config.yaml
n_layer: 16
d_model: 448
n_head: 7
n_kv_head: 7
head_dim: 64
d_mlp: 896
vocab_size: 8192
activation: "swiglu"
norm: "layernorm"
norm_place: "pre"
norm_eps: 1e-06
positions: "rope"
rope_base: 10000.0
rope_fraction: 0.5
qk_norm: true
attn_scale: 0.125
bias: "none"
tie_embeddings: "early"
parallel_block: false
extras: ["some layers without attention", "local attention windows", "gated attention", "exclusive self-attention", "value residuals", "hashed n-gram embeddings", "short convolutions", "an embedding shortcut", "learned residual scales", "skips across layers", "capped logits"]
init: "normal"
init_std_qkv: 0.0189
init_std_o: 0.0
init_std_up: 0.0189
init_std_down: 0.0
optimizer: "adamw"
lr: 0.00136
beta1: 0.9
beta2: 0.95
weight_decay: 0.22
lr_head: 0.00732
warmup_steps: 247
schedule: "wsd"
decay_fraction: 1.0
decay_shape: "pow"
final_lr_fraction: 0.0
batch_tokens: 65536
seq_len: 1024
doc_mask: true
train_tokens: 550200000
steps: 8396
dataset: "wikipedia_en"
Each number is 500 + 50 x the weight over its row's rms, rounded and kept within 0 to 999. Layers, rows and columns count from 0. Numbers have three digits each. The size before them is the row's rms in percent of the matrix's.

# up: layer 10 MLP up, 896x448, rms 0.0548, rows 293-367, columns 224-279
# down: layer 10 MLP down (transposed), 896x448, rms 0.0524, rows 293-367, columns 224-279
# gate: layer 10 MLP gate, 896x448, rms 0.0537, rows 294-368, columns 224-279
up293 102:503548511491465440517502530444545432459380473449510568548488549478517528520537529540502447551392500511494474606540516524578553416451518548498427398547482493515477396507
down293 100:509490483511455497427493481537528439513436537579381396437412510505598528548403479404512437499502569538454459453487462544477524459528604458470538589530501461503463523521
gate294 098:544507454418487425492470481458544370501443522481650549453532580572448494547498509472617528511477483459473443486490566527433506482494589474510534527467593432547455587418
up294 099:498574394501534393489483446467578518533465512479475481518563519446486511455458429566445462509493545430520437519415544553549423572510594524467552508447575499539464553526
down294 098:554426574541441512444444475556435567421539488511446523383536469551601522544517545451485556476481421532491544519585639507458508454507457525600438541508511519537516452581
gate295 099:605491431519495597465468575437574580510507546524496442525555479419491463576556527455495513478519507486424527576476440498422380523585455519410433564436497535521549478509
up295 097:453471513459535553435576519603474514506438545457452485493419528444437560431576487496560565455467479565520436483515502503435480399535459529506418472471580527442520545508
down295 099:631553538467368556551466507527481600439494425560541412493525487530456510505464598506421538488532477534505470508513459596550504523509483547490431492566524372493500484491
gate296 096:476555614493527555488450568477549506497573513485430504519433486368563520506417535529550525563509463510601549453467509538465369489446638530472555531548492553591530498467
up296 098:506455429456527574551582497426458478512431539449518424486531453461460489470457563546493516470418450454544589448544497612425424478389428506480504551481562467495401531455
down296 100:466508523441496554518491488507551533457470457477501537521554468510487514486562530496482452487515548448389458401424517517491469401549481496517564435484586570481527470445
gate297 098:621573457451501462554440455472503507516559505458434490546600461469493553456479434493520532447541440606568551491561577576586555507593526465458620522437475430504512500462
up297 097:494469504440521538487554556558588441579475515449520518447527499581491486411514543494393432526462599466476498469479474403490544448515350410488444550437490518435515508515
down297 100:643485561581443488495511515512563563668459511564492533487507480543499517536599500442497540502509474503475484476560509460493461532468489462505440430508495571496505547510
gate298 096:614496405529433449470501494476591545452581540475465569493498586508439529569524429407474587473494464439473508537508483498451522444532406481364441579525475435476468457504
up298 100:415565494459594511425517531489381434516481534562415544532524378465481480443436416506567514479441526507502339524579530486522482506576550442549549550477518469463536495495
down298 099:424479548467460504428398462473553490490470505471477500466467505544458447427567435559502467522470493589474426452504557531469464542495622539437495457426468502519465426348
gate299 104:561471493495433565434505540475556557471535487497514515573507495419539389513549545490541513461415532502442480513477497406457556490540430475476569548500555528475548567444
up299 102:526485436514538514546552518606495471463574634522481487495430519492436498426423503454473567537494562488458545485529456428500634470495495542549504584475442434625484450394
down299 103:491571461578525573447563515484555493454443484587441378495546523489502540497557412507534472563504551510600526566555491450540534467458506470573501602471553427546533594553
gate300 096:478542493542455490484511488438543485475520569558563453479473558490574499592482460371467539574567477504507578452551504571536536481463585550506479497527466439513472490465
up300 099:565526518456448608495520501457476456476458548486583479398491509508493502554431481364453579461497489491421536547521346511522605393510514446553516514489539395438494533580
down300 098:525495496533519521556427524458480483518479492414528484479445476481510377337601504691519382404497468477555475467525520439533435541573526426514453514407471534495479487517
gate301 096:480511464528493532543421515432494516593575472503480539608425576428491495505453519379460471453513467487381504649513441510543620540571442442554441438538479467553617476452
up301 098:513466433547485560395569546440528486431470442473493546578596458456497532529556513513531515378480496530467496463529503475516575466505503440555443534487481504531500423435
down301 098:484548483464469463583473490429590507510454548394475550490506499544434500523517434475540481431573500453437566474571529448492501562507425410574468554510603483508505420404
gate302 103:602554483550523521478552429523500512458515584496479499420594575528497556506517455595528489529551618508502509514563511491488530460452466449473453503449447563478436527522
up302 101:546427615544555446497597541521487468478446566515499522515558472521534506442461426522470535502447541482492439498558522530513500537558487380359489458417492431519450560464
down302 101:450501488531478516461472505431514475590547434543517535469489569529437502554502510476504500490517461424471501546523471470470628477465519560497462493501502533539616542602
gate303 094:509462585373445517516529538474481465465504496518511510486497490446562395569492477550444494541524455515527474486414519402421523477492572521446440516406408447477410459533
up303 093:470507479465518510531493512504566615493452569545505486520593576480542503459512490469490586503508515528462533453526508648554544451509548428502562589574508446410447418543
down303 095:496430566444515555490540472501472532582450358403473439483429512532579508510448518486560509490504486492573560408522467524477492552399542481493384575532476577485464458440
gate304 094:498508480472527470592500474470580557583535533566567478477525501508543460546547533491526472615420525373537459544542485362525574483573521595478497546342566425469471539500
up304 098:512407437498503443492549482423489497457394498486571461563432476462560579470532573513440542432484582493505580487513457563527429473492509493491537512491511383450427431471
down304 096:473479459554522493514485547402507597568540492487466473413502546514474500565567497532564537561434644519464506528606421492447530445451548450510515533503508449458514478580
gate305 095:563550421472513442601492516558437546429438535506420458514472466513543492511583509445437515468561589498527538482550526460528475517507480587544428483506575467466542475548
up305 102:486490401503566515529453459534418429500514406520358516468542514512411531495427474377472553552514601452563547482507473540474544499520551582539455492460534570547548457517
down305 100:523441570502542525553542500500432456480434529506498577427430536561496495472493462551442459437427591582467470532483498550577588506501512442480527558480561517521435490457
gate306 102:548470530521496434560424487475526597520469517483569518509500564507466461575561461497458504497476500509514487436406516483495525615564370539482534471451556485521465531513
up306 100:486521480521487535459461492418528581488497450425423556494438505512442456485546561514491493536561529538553521534481517492477568554407530484464462475533559518464485511468
down306 099:408424459493506468493510516580462614573583529499517460497472499519453446568473477545482510618493596508444436497486517556516581455519528457530567486504564508512598514524
gate307 096:612555447507543559492526415425482534521485600476524509521531485526521494491500498528532525471481484413553452464475504566480447573505631522498497522446498579545391490473
up307 096:478414496484544502482522495514533414419478613574537503355533554507542571513552412459419432455464590447569458586528503491530445384536558551527521484505500543463582614458
down307 096:494460492503558460515498521549504511538505514460542532499510497515533488450557488418591463513431461424511513430407453533474570477517507524527470519412491551495588379477
gate308 095:572480528525502522458540461409506523506420482504550486539502550500575543511465511475538558530505499452515449573502499497418516477506486562545566628519539437432481530397
up308 098:588506451473530368478549501490488437394483483533449421480558554503422553494409492439428494422542432517475384515520530523424559533413576441489508541446524508517577445519
down308 101:444485410507548445453566480385485461513419458492542488446520556547520508589524455487412574484449556575512529574534587418524486458462534471471521429406507561486487553572
gate309 102:443445438486535514534435437454494553493543451567402459600464574417519546486467582467443435464525442501506509556523509590445459651538568538418485429517519506587513472506
up309 099:414525495478496477535546598436466522485565437445506381510575466495484467518474573416466568539530513462505468577508470592425457457473424510527505469517540356487566555400
down309 101:563587565508452471521442564569427505515455544582568468407450544482521501534453423497568526511477515520587428515566473473461552538663492516461562457443504476521476470496
gate310 097:481550588510526550571492454478592388547510494520524514572531518428483545452465486432462450535486483516449462441514477552481486541540501451474523462534559419480516572445
up310 100:567484459455467489368508541539481483528478443518553482469568432591487491482513474514431426508545454409476454443469544512452511541498516539476452451545433464462476560568
down310 101:544386524450498534461557552494463461511574516400466568536560498479458519476583574493556405415397557512492528512491525552465496521482462501543524483524465604492563376475
gate311 099:488499504581442576499570546576483548549570435509589532501456511529483543504555526530464494411511451505401505522498455390476459481520565516517508522549425492473512550554
up311 102:530608482418543425408656471525496518499548454520474577534465472500462618479562552475556468485588515429417486465526520521472580533460529519491392494531460505430454489484
down311 101:387445498562603412566598490509453538555512449490537509400554525405416407497533512480498462469501524421533505524502518496499519478460548501523486474483476563434486495542
gate312 102:488494467577431531477516428484497404445514559520526515481535508520490586496483532560473513423514474473477477536545441451582481467544547485530476523504520557513616488485
up312 102:510470534556548524545587464392447383422508485498439447497555447426475457607501493612438554505499515533489579488501452399521446530509486578500510509528425428558535426502
down312 105:558397550542522527516540494441474419472567483433426509511491523436516472428406553470550507622484484477523458470508513434457398553552521512597435542470543497551429465470
gate313 099:607394542516441507406598578430492477476436559524505532527426531571528404496495435444480513548547459475417496418411495555418503558488508519469517479594575528562478544542
up313 105:538586561460516454564482438483495489497501571577496601476543524492478571371488481577518472522495571507506518428505614554497507409569519511449537488518463455544581492498
down313 104:530530527537487498497467541491540546504599578465509480491464413534448517501423468560476488525526498534512588589601471570502503511532532461492510502487474478591484476478
gate314 101:517488552530459440464561495523470521462485402471489479489532568431556518594528456446547437504440505374542464556491451547448409467526587482483493556418515496519494540562
up314 106:574562619594568484508453598492495428623575536485439576507491581557531552493458470453572471439498440441533521498398581455398457518472500572425562545505443447509490526560
down314 103:532443632478579422458487599506537590511519485488534467540546472422595499470497505466564544490485488436547529484505463508471434519506568554497441588525471524542493384592
gate315 101:427551563495486454550541502543469461562510455576494365448454494472559521421497468396426630510555485482536463511502464526473469562470484487435564560461470391549456406600
up315 099:492533521582552448551590482442441501513485470456513477520465424503497501501503534468476441549456529440485411432501515518475536489462492446506442540474475466468523486544
down315 099:539387604531410436575577457460450526565535445515499464377501532540544528514445535470495527500508535538542529455550586546450506530533501425492428577456542529421506457466
gate316 099:458479512443503598455534477458503471512463494509527489451605566527562480507476531543476511384483492462469553539473494524541584511536488464474489454484533449460497524402
up316 101:593506553450480509458449562594520555464484475447434578517458463491563493503465462483426531498534523529575465433441562460443483505486528507517500478518523482562458473493
down316 102:559494583577453470536475565482579455521578623448470531564449466560507509481629476458541474594557482472548464506473572431440571605475462449459559519494457451554545558485
gate317 098:413462506522534545466418563400554524485421414493481440513458520532658455505368524417493506504477487506520506562453584550385525524425497548474456465511416532478534477548
up317 096:463512472441359493497559524584548537484451624475513402440601482486445666474471488537511530539480547500455463537598473485470490428496503485486531570512510426529595472561
down317 095:509513398406505453540561500489480487492439541500509534549483559529410498544462586436564476475486528448469396528531384501451534438506504497448421432493497497459552522562
gate318 107:391426491547456510489434518530497469554531509519453465534494587445479475490486544460512393460533537545539487458535507592443554517540518452503475482425531482421523553507
up318 105:479511536427425480509502565560518523542526477506497585479497550599533512482510506552577480478498506484436486481494535466517476500507433458537515491503565459528567483571
down318 106:476531456418553536437544561497507558518469419525558486576548564459538491476484456588550520505465583489443499418460497377490404527514455494508547559519549436564539449499
gate319 098:579511605555568434471512468463467512541491565567396574511524505498448526516474522459447502463527510498567451411468518497506445505421555443378395452584507496447489548503
up319 100:443521444486444510485477536602563497422555557606528486517507394492554478497485430523459517570471439557464482608582491490485505513480460513546529474532459424431535502484
down319 099:546454426557472461477602465509499460354445388571442447505512447588473524535577487587483448512578526492493584454536473504514478555513440509488540521580485436571465511402
gate320 102:557577468446496467486529488530496482523419502487503507449547538538553468510488444530493460554426533563515526528569552428480491517547475478471588516497432556515364576497
up320 102:538576425468511534424419414476479412486516456482485509527464555524602490534510514451529468458535482425586572589562587531419458509487521429497528481469448485514472447551
down320 101:524526532605547430521527465528554547571516505481446492461523521556410469439468429452496443539405439512394494502527556565502464475507406548505440412554554514451505597452
gate321 099:464510572458590522437447470421593535552528516494544496529393559476543408558513543521608579477592557523465498569464408514473483549480523524513528421414454497456439510463
up321 099:539447504534480484538547443436381439426548463408470489554485526498560558524565514474467392502590576582485522439462480481434475531412517479559490531528461461571517494460
down321 100:561502518419474475568586562517492471560583511462493524547504584465503499557547442463570541461502462454492493494501472480412547368441537477465533536434502489509515507525
gate322 103:551540420443475536526512490472506483594484459604474559574489507393495467479489445584474561464626496431598478447503488551518540545512492557487551473514487441490463506515
up322 106:493568451453482541521492519509471500566560467571546529572487575474467378538545488478492488485483491431454509489473457495552516506491559462534421512533521481407459511518
down322 105:526556506437462569487498490518463544500520558466587518512462480531544461502449429512534509523440480421516480510495484445490463479514552478403545530648477504440463453478
gate323 101:497487462589542567415491540504572531526483574544484534507473633519568500492443432551537503546489512542536564454523511463476428477613501411479545535505553524481522579559
up323 098:465565560481495584410610550554512423498487486516478577480568478484584527433574579496528555469520580423502565567520492441380535522501514488432487511521551482487517544536
down323 096:484486550538515468574490487516509475600498526498471496446451407538551545418520492495492507393495472484540583545435612436525577629452470511414548535461581424529529537426
gate324 091:564496528521478479477482456410523550529516523510584561589582478481521507637485471428554548539582440477458469545506509498485583547480434546538458459509483456452511499527
up324 095:462498499511536549454482478478612443495494462511538564472571427498534491494525499516441466479467607437518528567426484480555485575468449574454624535608461546551518458470
down324 095:429552519478478499419501569478508494481477512462491547437450469508498506498475438562511418582526483507461516443506520505512457559444497473576496457522533524578535612405
gate325 098:532477592465448546459434478435522557491536603452536506491478586538568452520508503461556420429411560486538499564536468508464433550485529432487519439488490607561489485460
up325 096:436475463563575353507489486491500497409524448544551492526524538515529606506546538485576425535490527392489541515515506525519527520540580472555388438451478407457500538570
down325 098:573554501393595492445490564561436386485404409550445530590454467425536500502468491490553468494421436617561522492436454554494391541525524501558617592504420586514519472540
gate326 099:525443500512464509406484505505476501480483492476530540480400445504510505547484461459438527478505445544486476476416551550399560579524445525574492467440518473475425513545
up326 098:508530619528503486527491525500591474626596527487598480495543467539402449450477558538537556493401430432498399485574459527518558506515447512476472523535524426438495429538
down326 097:449448537528517514526486475535502484462524523517513516537491527514552486518482501471648484545562488569527510447492456567549556513539619531521477506492493522424422468471
gate327 098:508553443502480492523516478397444542601455484516421490582515394463531556476536416512487563503467466448486432487515467440396469602552478459399541493546427558519510505481
up327 094:461486405379671493486536530463540588480539510417447517520523431511502442472442511543597509469520476519552550481532471481544499538558554556488450482482606474509383471541
down327 097:496504547516522444525465508530516385481525418479571526533469547454502417433530580441511452490491453544522503520510583499414570395508447421509512435506428517532553416509
gate328 102:550573498523491573546529578463492542503514538521475472444530550427575464552576551510514561570476461525442493525511474416430456544512501400437419423474516455488496542482
up328 100:443457538474501578433480505388433541462477430479469549498463417521433434595522431499440499494570502461500596496530492614490478481502451485490463454502530500504525400414
down328 102:552534525417543639449531477515421438438522451486478478481510541407536499436523514482479525522587411451507516486454433518562456497433569506470547584466491568502618504458
gate329 099:418521471483464537409474467439609585496506506547511532442561607499507472505504523465531483454482470417506472518438470431483534560547452586523541489450535485514432547483
up329 099:456508535483496565491433506488486547524500475553492498509500581507417460570538563451470459495441492529472510478507448411467447438554507458537465528482509464530479548548
down329 100:495486500578508520599431540481530551577505488416516466496525553577486547547460518543453459412535551538462586597493517545504485536517526444516504406516413527504454621483
gate330 099:557556420487448546464494480437465487471477522534566542560405553472482482513552529618597477432514484504493452534441483444590555500503525548426447553477593383445481442465
up330 102:648551521589501510492501453504552508545436487534470377563440633523543471406397419536394451474571547508560458435479473532515570544532475519478487515505469423568457518479
down330 101:546500537530516368558546537574531443446527517458537384395503622584506559511469503439516534479489536467602541590520509493476480520578521558426572551567609508499487517555
gate331 096:501488395438456488508443440551532493509546556542523501541505572448527503560519462482467365398505533551513452545435422582490465544524481529557489502496473447526527522497
up331 095:634426542487412441546435622516518500578434546509440554514490543462504535435538453461528566505451434495506372563470603438476526528469485552438571525514441503529493505531
down331 096:495555458543462437541634431463503543571467495479595493525549522506427565537449593483596417476518464520520518554642436517560464468551521419578557569478431372544527524417
gate332 099:492457492447550454507523559590471533528547505451500512483575502549471514464398566455467573478560539482526432537537434543453525470419603597460491518468528437527520482480
up332 101:541531431465464496531577478610552501539483534520442511447479507552493510448456541553575536475478625452508497450560589586506469569432496571430546516499519458446427457586
down332 101:451456509613503585483593529522490544417481549476453479454510564570517529448502556470528504458511576510491491531472442523501544580441550493489504449452435445474471501401
gate333 103:548425502481525459564470438604631504447448479627428445493539569537494439481438504460457546468473431467570464531492550460500560489466458539438547504521498437570503542482
up333 101:599488458537548427492585463536427562545495462481475524488423455481538562470482543495519509454477488506505410525593543554490419475454588646490534517475472498466505570427
down333 101:515490421531526502598512525530460528421459528449509538520479511535556431512527510505543496510530476354526432521459521517486453538559502585550500564477583520485537463521
gate334 107:491496469517381447531388452450538473515483514501464482553503511462443503506501571478526436541547516364491402511423533488459505573455544556476399475495537507501517547401
up334 103:526546487403549481507381516531530515568463501578530514536424546467420450554456461411541568596531518516480482481475528506538414555591628482491439516486548526462498441458
down334 104:488418410428469536466433513490462429540504489509486486427467545538502503522547483402553478530516436525464487564590486428471473466596579490468619526475482484621511536454
gate335 096:471431527498467457536474494554623533429448512507336579464542528423584475492537500490465492536516417503586521434515467532424505562493656472527518505461458512516495533610
up335 098:520529495590591465576581466567483454523537517535522472542459519500557558361508519512461565597536516574530451479491505658517428524523454523545468470506481551524593534378
down335 099:586504469502450507418481521498543559486556462485506531539544511540498367585545608423622480421474368555599459543441525492492499476461460553395516450540541420452580570482
gate336 106:485452503496501486459537541531598523536556568528539482501454481500473468426550462484562517585456530519445453549520465519471510462530559536498397539488574548483586552436
up336 105:480434536517573510554474570547509472565482506490586526478613522552517523472529460428523545526478452489462387416440423499422556497532502473496488459463442525402502478532
down336 102:462416534487497536514509495596544464532514523552580496572524547483453531484522404547423523520511585464434547524511550500511524470467526408480540495447542508488516462445
gate337 098:439504540487516507415436570453480519548472561572454497519436529542508515493503451420592543515530446414490516521476556472486489580535445505442532471543537480492508483573
up337 101:451572473604427510575494544477442479600477401515493537525512534494480414536506541374503514457509563418545472457482561477421602498578514541529473499498579500484512503479
down337 099:490485555584470443533587470512525540480475481484451533451476426464493514567529466560577591495502483528582532504480466582460506469495460499532518497546469592509427457580
gate338 098:449507581462489504471411497520601548516516494516531442497519552462455447474516486416519442537443444423470522560579418416455497492590599473413460626524468586477476544471
up338 095:545541500458431556473512534459518451505512497465522496499571507499468564472528485557453497523525500506433504557488483540496402562539560441510574479481581473521453480478
down338 096:498374528568559486571381550538519521531625480448498591486492585519502434543628461454448450485537458526536506525532558482519468523541503482526498529429501421498537532463
gate339 105:579544577578388498481557547470380465483417457509402520582479546475516509519654449380478432468551579431542445508461499456511525529586455462393512479476510500515498475585
up339 102:515393501511449547417457446653464521435522444527475408507497480429477472444437499419533503476569583511554477516532543483492546482488561534399381484461540449435506490546
down339 102:473450518479540483495530507513457496411473500548535562447506589523446470445538545468453525401426503475504499461468591529493462500533525548572495387467563509485463552438
gate340 101:541492536540513561519586480426509481440467509535411464432553537490510424455535529531486530512551525431449472522486397581433480509550442519518632551457537502478566580484
up340 098:516480552405485513469546604430487505561505464411534512441612480484580559505499543489550452557568441475426448497475541496495510441549544527451443531542496494386502510499
down340 100:487580535438541502462509398559512545586456411450415415503545520475555538409464552509510461446476500498518489511481496554480490469535519491505484509572537541429519551509
gate341 102:533551483480579530550492497403405541519529561468537492599502529442459520485477510454530452531533466534427514580501508488413550574519457467510471440514510527544445452472
up341 104:507426481518427415507466409466499430461505417490563477434526423535512499452440462562487532549496416472532501419512580525497489408541481540516482601527513515497468551504
down341 102:487394428490517475487472523547451456477497489517539551389414386535553440569631554547463541452529545453586436490593528506571462577562422518530596393529474504454531519617
gate342 097:509482569450490511574600501494534552457570553496559463596535517437498599574458479543485529437473428416472495521511506539474547560536553523446540522496517453550477473532
up342 103:549518508457407537594502508401475493463416487488501646505469458443477482426513459494514492503464501465465535443432574483497572469517493499533409482457487452511499528440
down342 102:530471474497507441525452476534549572618470567493478522495456486555503477479518400465440585585529458429502540499525584567566411469482457528507460532550396491476477470531
gate343 099:545452518585525515425483573398564471431501416521576451627454417436553434466573440554512459529510514533493528369487485506509548513509468451518519467468535535430522548583
up343 100:492578545445529446501410582426555430528516467533487553427385424462586504502537430603508503492565438522486534483472531522394516549546558525582466540500469539495501525430
down343 099:614548524506514453489504531537537412434443621529547529474457520502565572408536489633534505517400567580486482412471622492535526547561454461536486468547489535515452554529
gate344 095:558467487520506609452521511567495340463506552483538536506498511440512558484482529607514458444439516501494482514574490399467457528504473493508576506419509506529517562477
up344 099:512471524501554555508550561494514468411509506375404509509563491516525480558532417518481506456508491532455498446567544486502550443512473495542524499558439517411526521502
down344 098:480484485509439547510506448524475508495519464464470498518491489476480467469510583502522419513550417593441467508481489509516509427541509548519444522461414459569474554495
gate345 094:515529463507561479557453549544575618360483472502529582445423505496442541487571442567519534605554539516479547479497492428516537492539449431398467479457433570595508506611
up345 096:568559475496540505419566506486586438563566437547514480478519507517547507503473438480491446504472643523400437479482383492423432559525469495461485472428497488592544470480
down345 096:503492515438475502575543538467489620562494580548382527457521510483535497468497490426466464512484475508525513559420545526469492565566476430466534502524501443556553391569
gate346 106:520510516525472526514532470481546540526524474508498442593519497409482569568504549507501466486529469492455537432367460428568431639537455544500610501516527504384479526538
up346 105:506476494486469523481533473444530487499450418453462500545520521535518531518526517494552483455506572424446558495515521489518513525528517516526517509528442562446412487572
down346 104:558486499393492579457508475516533533560485561521506541484532525569473461459435456512498532572584575416498513505530524436523401616520553461539500589591502554487435413463
gate347 106:524468455526445566510523416523498555450456557451512470485547546480570559521462562480503504419585520534444554523590477456470469495524495554408532518561479466447542516559
up347 101:486487553532500494461526638507407467491508556520493474471466445487497472440599485489472462495380397531548532459493411427540467465537492471569506500530546428418441516472
down347 102:558447495486522620526425512517508611522562510523565444488443469504395506539519503539516496585541495568473514462410509512487512482492443453581442446487527330538455529485
gate348 099:528569542480440500400486521494527523438464491542585474445445559523536515549501471453448468509544518484502380465386368608493438544492502523509550488485621475451472478568
up348 108:503620477440458493547559485457611491554519567520550539494492528571422442515594583481571434527495361574557558563543575321528610473509433452611475504454537523489509559532
down348 106:435483492575556473516468503454532381447421493451565438426454548448503558518555464502536486525546565569458508517441453432574553420419464486545430537571524544501509562514
gate349 098:502484507452512489540471481414546478432574484573546513495472547537485569482483578489446438590468563531434455414483440579463532486580447516489464525512495459578467473439
up349 098:516475573435541519518534475480487489441572480481525514531549419540445512511523458456499545434454413495360365531444515555495584503541540530503440495461541442565456432497
down349 097:468454538518402484480471526569417482575492468478497525423398492503531470470540493529514562554483496549522525500483430492470585454471579483483463538503541435497428540419
gate350 100:472488498445565533483485481613453510404458480533546473414575526542537568433437509517472447512535551529511459536503503446496535484471487422580468469515518557482399512542
up350 098:419431506465470476484464421545472540423449505491462472470536488597516525574478493493452580448472534500558484520512528537486530439521376465506465502510467485453534516510
down350 100:466544476482463506507552465491473567512458510454545481392499471520524564405531444494474521562518455483524633518420525502511552536531492702586500577522514468576472510534
gate351 103:465491551523471432573567482521421463556474560493558469485509513384459439563593441494441543563549554495581434510371514516490591487470494421482450525514507459588496482512
up351 102:576557470453441466583499472456526463482472530510523508589593526460488545438402464526492514515455458460574456514502581454460481552497473456534450555530492507506541361517
down351 101:459490536501448495463452432573564525602430575559472571519451468579520443438433507399463453479543499508530559546420503463476462602628550480455518494522557512485468552492
gate352 098:468508602445455452483622503549537433488441524529454535480495534472469497519532567474527610500474552532450473516533472518471516422471504400646519497484527413435482502442
up352 102:436456521501448441534562496499471493481544498488431435521542462464454399538564459448488437563468379517532603520545528504513498489513465510537506521521493462440494551429
down352 102:547553468560515469518513458575477531541452518486535430604397427443500524478458432490436572399618574379506531434492473545571442472497562475602576544496550557507488362364
gate353 099:489429544581518466549489437487579523512506492467608542525483505436470505469479464484492426502515490418505512509456523510567447505607382459479490505497540434494524519612
up353 102:481444585449532498423445535571500464453497514454394428478517515526511529536581479444467503488407553502441543426425496579491507528521563545488434475512556503501548565526
down353 102:539414485491433517508453602598572483526526482447506575505572501574453435512449512472493521446439466524473543597465437444591490627435435495445455544527515477534479500480
gate354 101:491614570498558459520550501559582464583468501486447498557536632506513493477543558486505408504525475559499498564506582453477478563493458612476557513497467468579498489564
up354 102:537496455508539581408535520444446474598546482477485455506436547463451590453570646456580487449524510500526559425526476490521437428429486532491547551528437544492448537401
down354 102:481494565544590451535542423436454503512498611404554497518544521372524401492491449493491572495471410484568457524484396444520501628534533564454557448521450479469453509520
gate355 104:524498566484490568465549427551554441455460508529448519498506512474582538524520520535526562545575501400513459504497471489439381570510518497432539494489424571572446564546
up355 104:533470513552497493511534570579423511467512539482498543476545482507490428557497521519564512537410350510586556494551515474441548454475453485516558520406576511555632475529
down355 105:414595551449435475628580520572522469489528495522512466520446493465587528584463550426520562548465483548563525505445492457451596520415511486474565345550480436469501477436
gate356 098:559462500454477509487573553502488485498500529545445484498494642501518429562518527419488505418565535379565467501477393499492512543524447537562549556581508664535476492541
up356 099:512534582453522407526502565452534505496412494591488451438449543469564494587486462440471410562464542503487547465526584526548460542390444498504537532575391518510516518577
down356 099:570411402567453470423478461560571443614549465561450529466458450524439447518341564507503405430520448451487415482532578561465561517428527454527526451618454515557494463452
gate357 101:568459506483499543506550410531457561543480467485506499560539516526525414560487510482519479476517546464488395432439570526482489497566552508505531517521497400578461515424
up357 099:486362550491510502513517557420454496525434490520509462513506548492481463539506518557500562561488478592567507546444431532542533455448511447548500465437534493462468420502
down357 100:529447541477570547411525623519565461503432441497440492500511396526487569451497555518455546480527482537488517488487594519557475501553480437536560443555543573476549525510
gate358 097:519483517490459503452496495545524539425406468534448530448515600436620564456535486434476530565570476388552504531405556472552554569493610451458547439478526520409505435541
up358 097:494540507537408573564600577427474471560511567524556392572443450461511573456506555492433433343482486580501528496510471524543437541606528532484514487495464522450503460485
down358 099:493556556550426513451455511482390551544559474487534494623439473413619481475513586545499592540514513436491501541487425514448368401478543598470527510500457499397520460401
gate359 095:428466519473512512542379563439467554494498476476504477474398499483603564492613528428458530457619395490513577489487544454482477456498541493557536579447559434456435500565
up359 097:497568454416424560465531571446516554564418415497507484520580449528478535457537538446539579530534414558524477508558346508475493460541453572521489534567488492508515490441
down359 098:539633442535516494535479411549446415522485535470477578487472526477512492514461428481494521520537427535425432522436561478409547506494451456434556471562522509438495539472
gate360 105:504503556474388429465508447430549525494436500583499591476503506517496568463496473445553544458526481489437439482433492576408458476552546516496524494545524475502534478484
up360 102:409575540417461537341488513542601362384464497586539419505399548474542564566520496456504573509490390496474467518488495541441494536452442529523469489565560444471371566466
down360 099:582509406520437450540405507422499493510457504575568402416433518549448560506601457506419474532504525483461495628533490492497537508481392532474404602465521521566589551489
gate361 100:446505481476528429495522494511479466479459498553520479490550514518461520518555501474493454471512587478505495561511405464524417507544492492518558480554471528534517447459
up361 097:487551584534417410490554390529507468512479570489475453479479540486468516404453621568494422459450554566461445487486478506483512513523477405450506464620506502488463539454
down361 098:478465479588512446569468495442495481517436561455471563472499558502529470486485400578461525550553512584551532499506498477555475509482590513515536486460472514559457587564
gate362 101:555486435576487436550532495429558525486464488511563538634482538478455482462610485577461472526454502496448471495596513496487610495536529561487470460473543501428554455438
up362 099:523518551547584479544443476488543624554535522459548603589472589572424474421544485588455584498462453484511440395554461529540594449551529465462585462549507489505505513544
down362 100:500517583513500567414529456534467444453495506432542570484444530573475546473573524493451556451485459517422479362477549502399423480481490495575523567592482516470410554539
gate363 096:524448421458454501501521421433452517433472449532401541607568471388600505495553519529522485490476469487532516438538511540419591498428571403359558460444427512498509511589
up363 097:510531395589507483385540397454511455537545497586535469576489482514530511400547540479546420446499463475600529586583394496418493429486570516441590451525470439504572456460
down363 101:459489495544515540522518446478507516504613368437602491487524514531428422503495485534438477478535456524479517558562466574480572291439497523552494614575497485532500488430
gate364 110:513455525487518506471477489612486483572519583566482436436530588546535498511435431379509539608536485551555419488516502523446509538524585556506464435492507524529476565617
up364 114:515504525452525526461463524492401494443434512537524501493496473548569508487484525546497561466394564569529392494489557498480457521520574505536472461377368481496554503551
down364 112:411475475554615434519505521515429563501435540476463502426464479535494525508404436403471477636546519534574519514474480500465521569521468516497544433470497522548500487641
gate365 103:546465580485540449539465620485555474492474466580467497449538486473425498525583440478551520520504559521446528467426494502494542580539461374484476483477537396445553557499
up365 109:511409449624463555468538452478405548581615494479526439533504531588464515475488550431473578449613436461529494480632447565537423462444544503526558542526466488515537520433
down365 107:494421546467457556502585437559473535525514511470479430573522499465504486438536493436471514525587462509524500546535490517618503459434627517488560520558528517471574503438
gate366 101:616459556458530501562472507506516482471383536497444520505525476540423540438517476431475539504614496476569546599513447543526466500568489497468469525428552503521404520498
up366 098:515516533494512442554465461416473481441491531562445444519540479430632576591467515473508492465532555461548486504581551540541428540422469501480469432438515573544522509517
down366 099:529452520558464423580520480525452528452405602519560492452485443489488559520490537520545489533515463498510540498504572511525559496538392485623411615459427489492476535481
gate367 095:520579437451487568521430434565542500518480501502525471531485502417476493558474453496587536517603562470408477588545557487541479554579495509501549509499486483454538401464
up367 098:523527506534401523482569556464549445501603641456428445486470445534506464548462451445411564579492510518558415487515420546512509529490498496434479447550470510494362548481
down367 101:543443502476392449485449487456448512501537444624476560527471471539491521508436549601500477520504427572483418582498492532505519406513546436554499517495574559546568480506
gate368 099:497570508523428455457409571475477555501580464549536497534506452494514481522462580547571421490409556437478493473417505417499361564481523593502472479562467529447594537545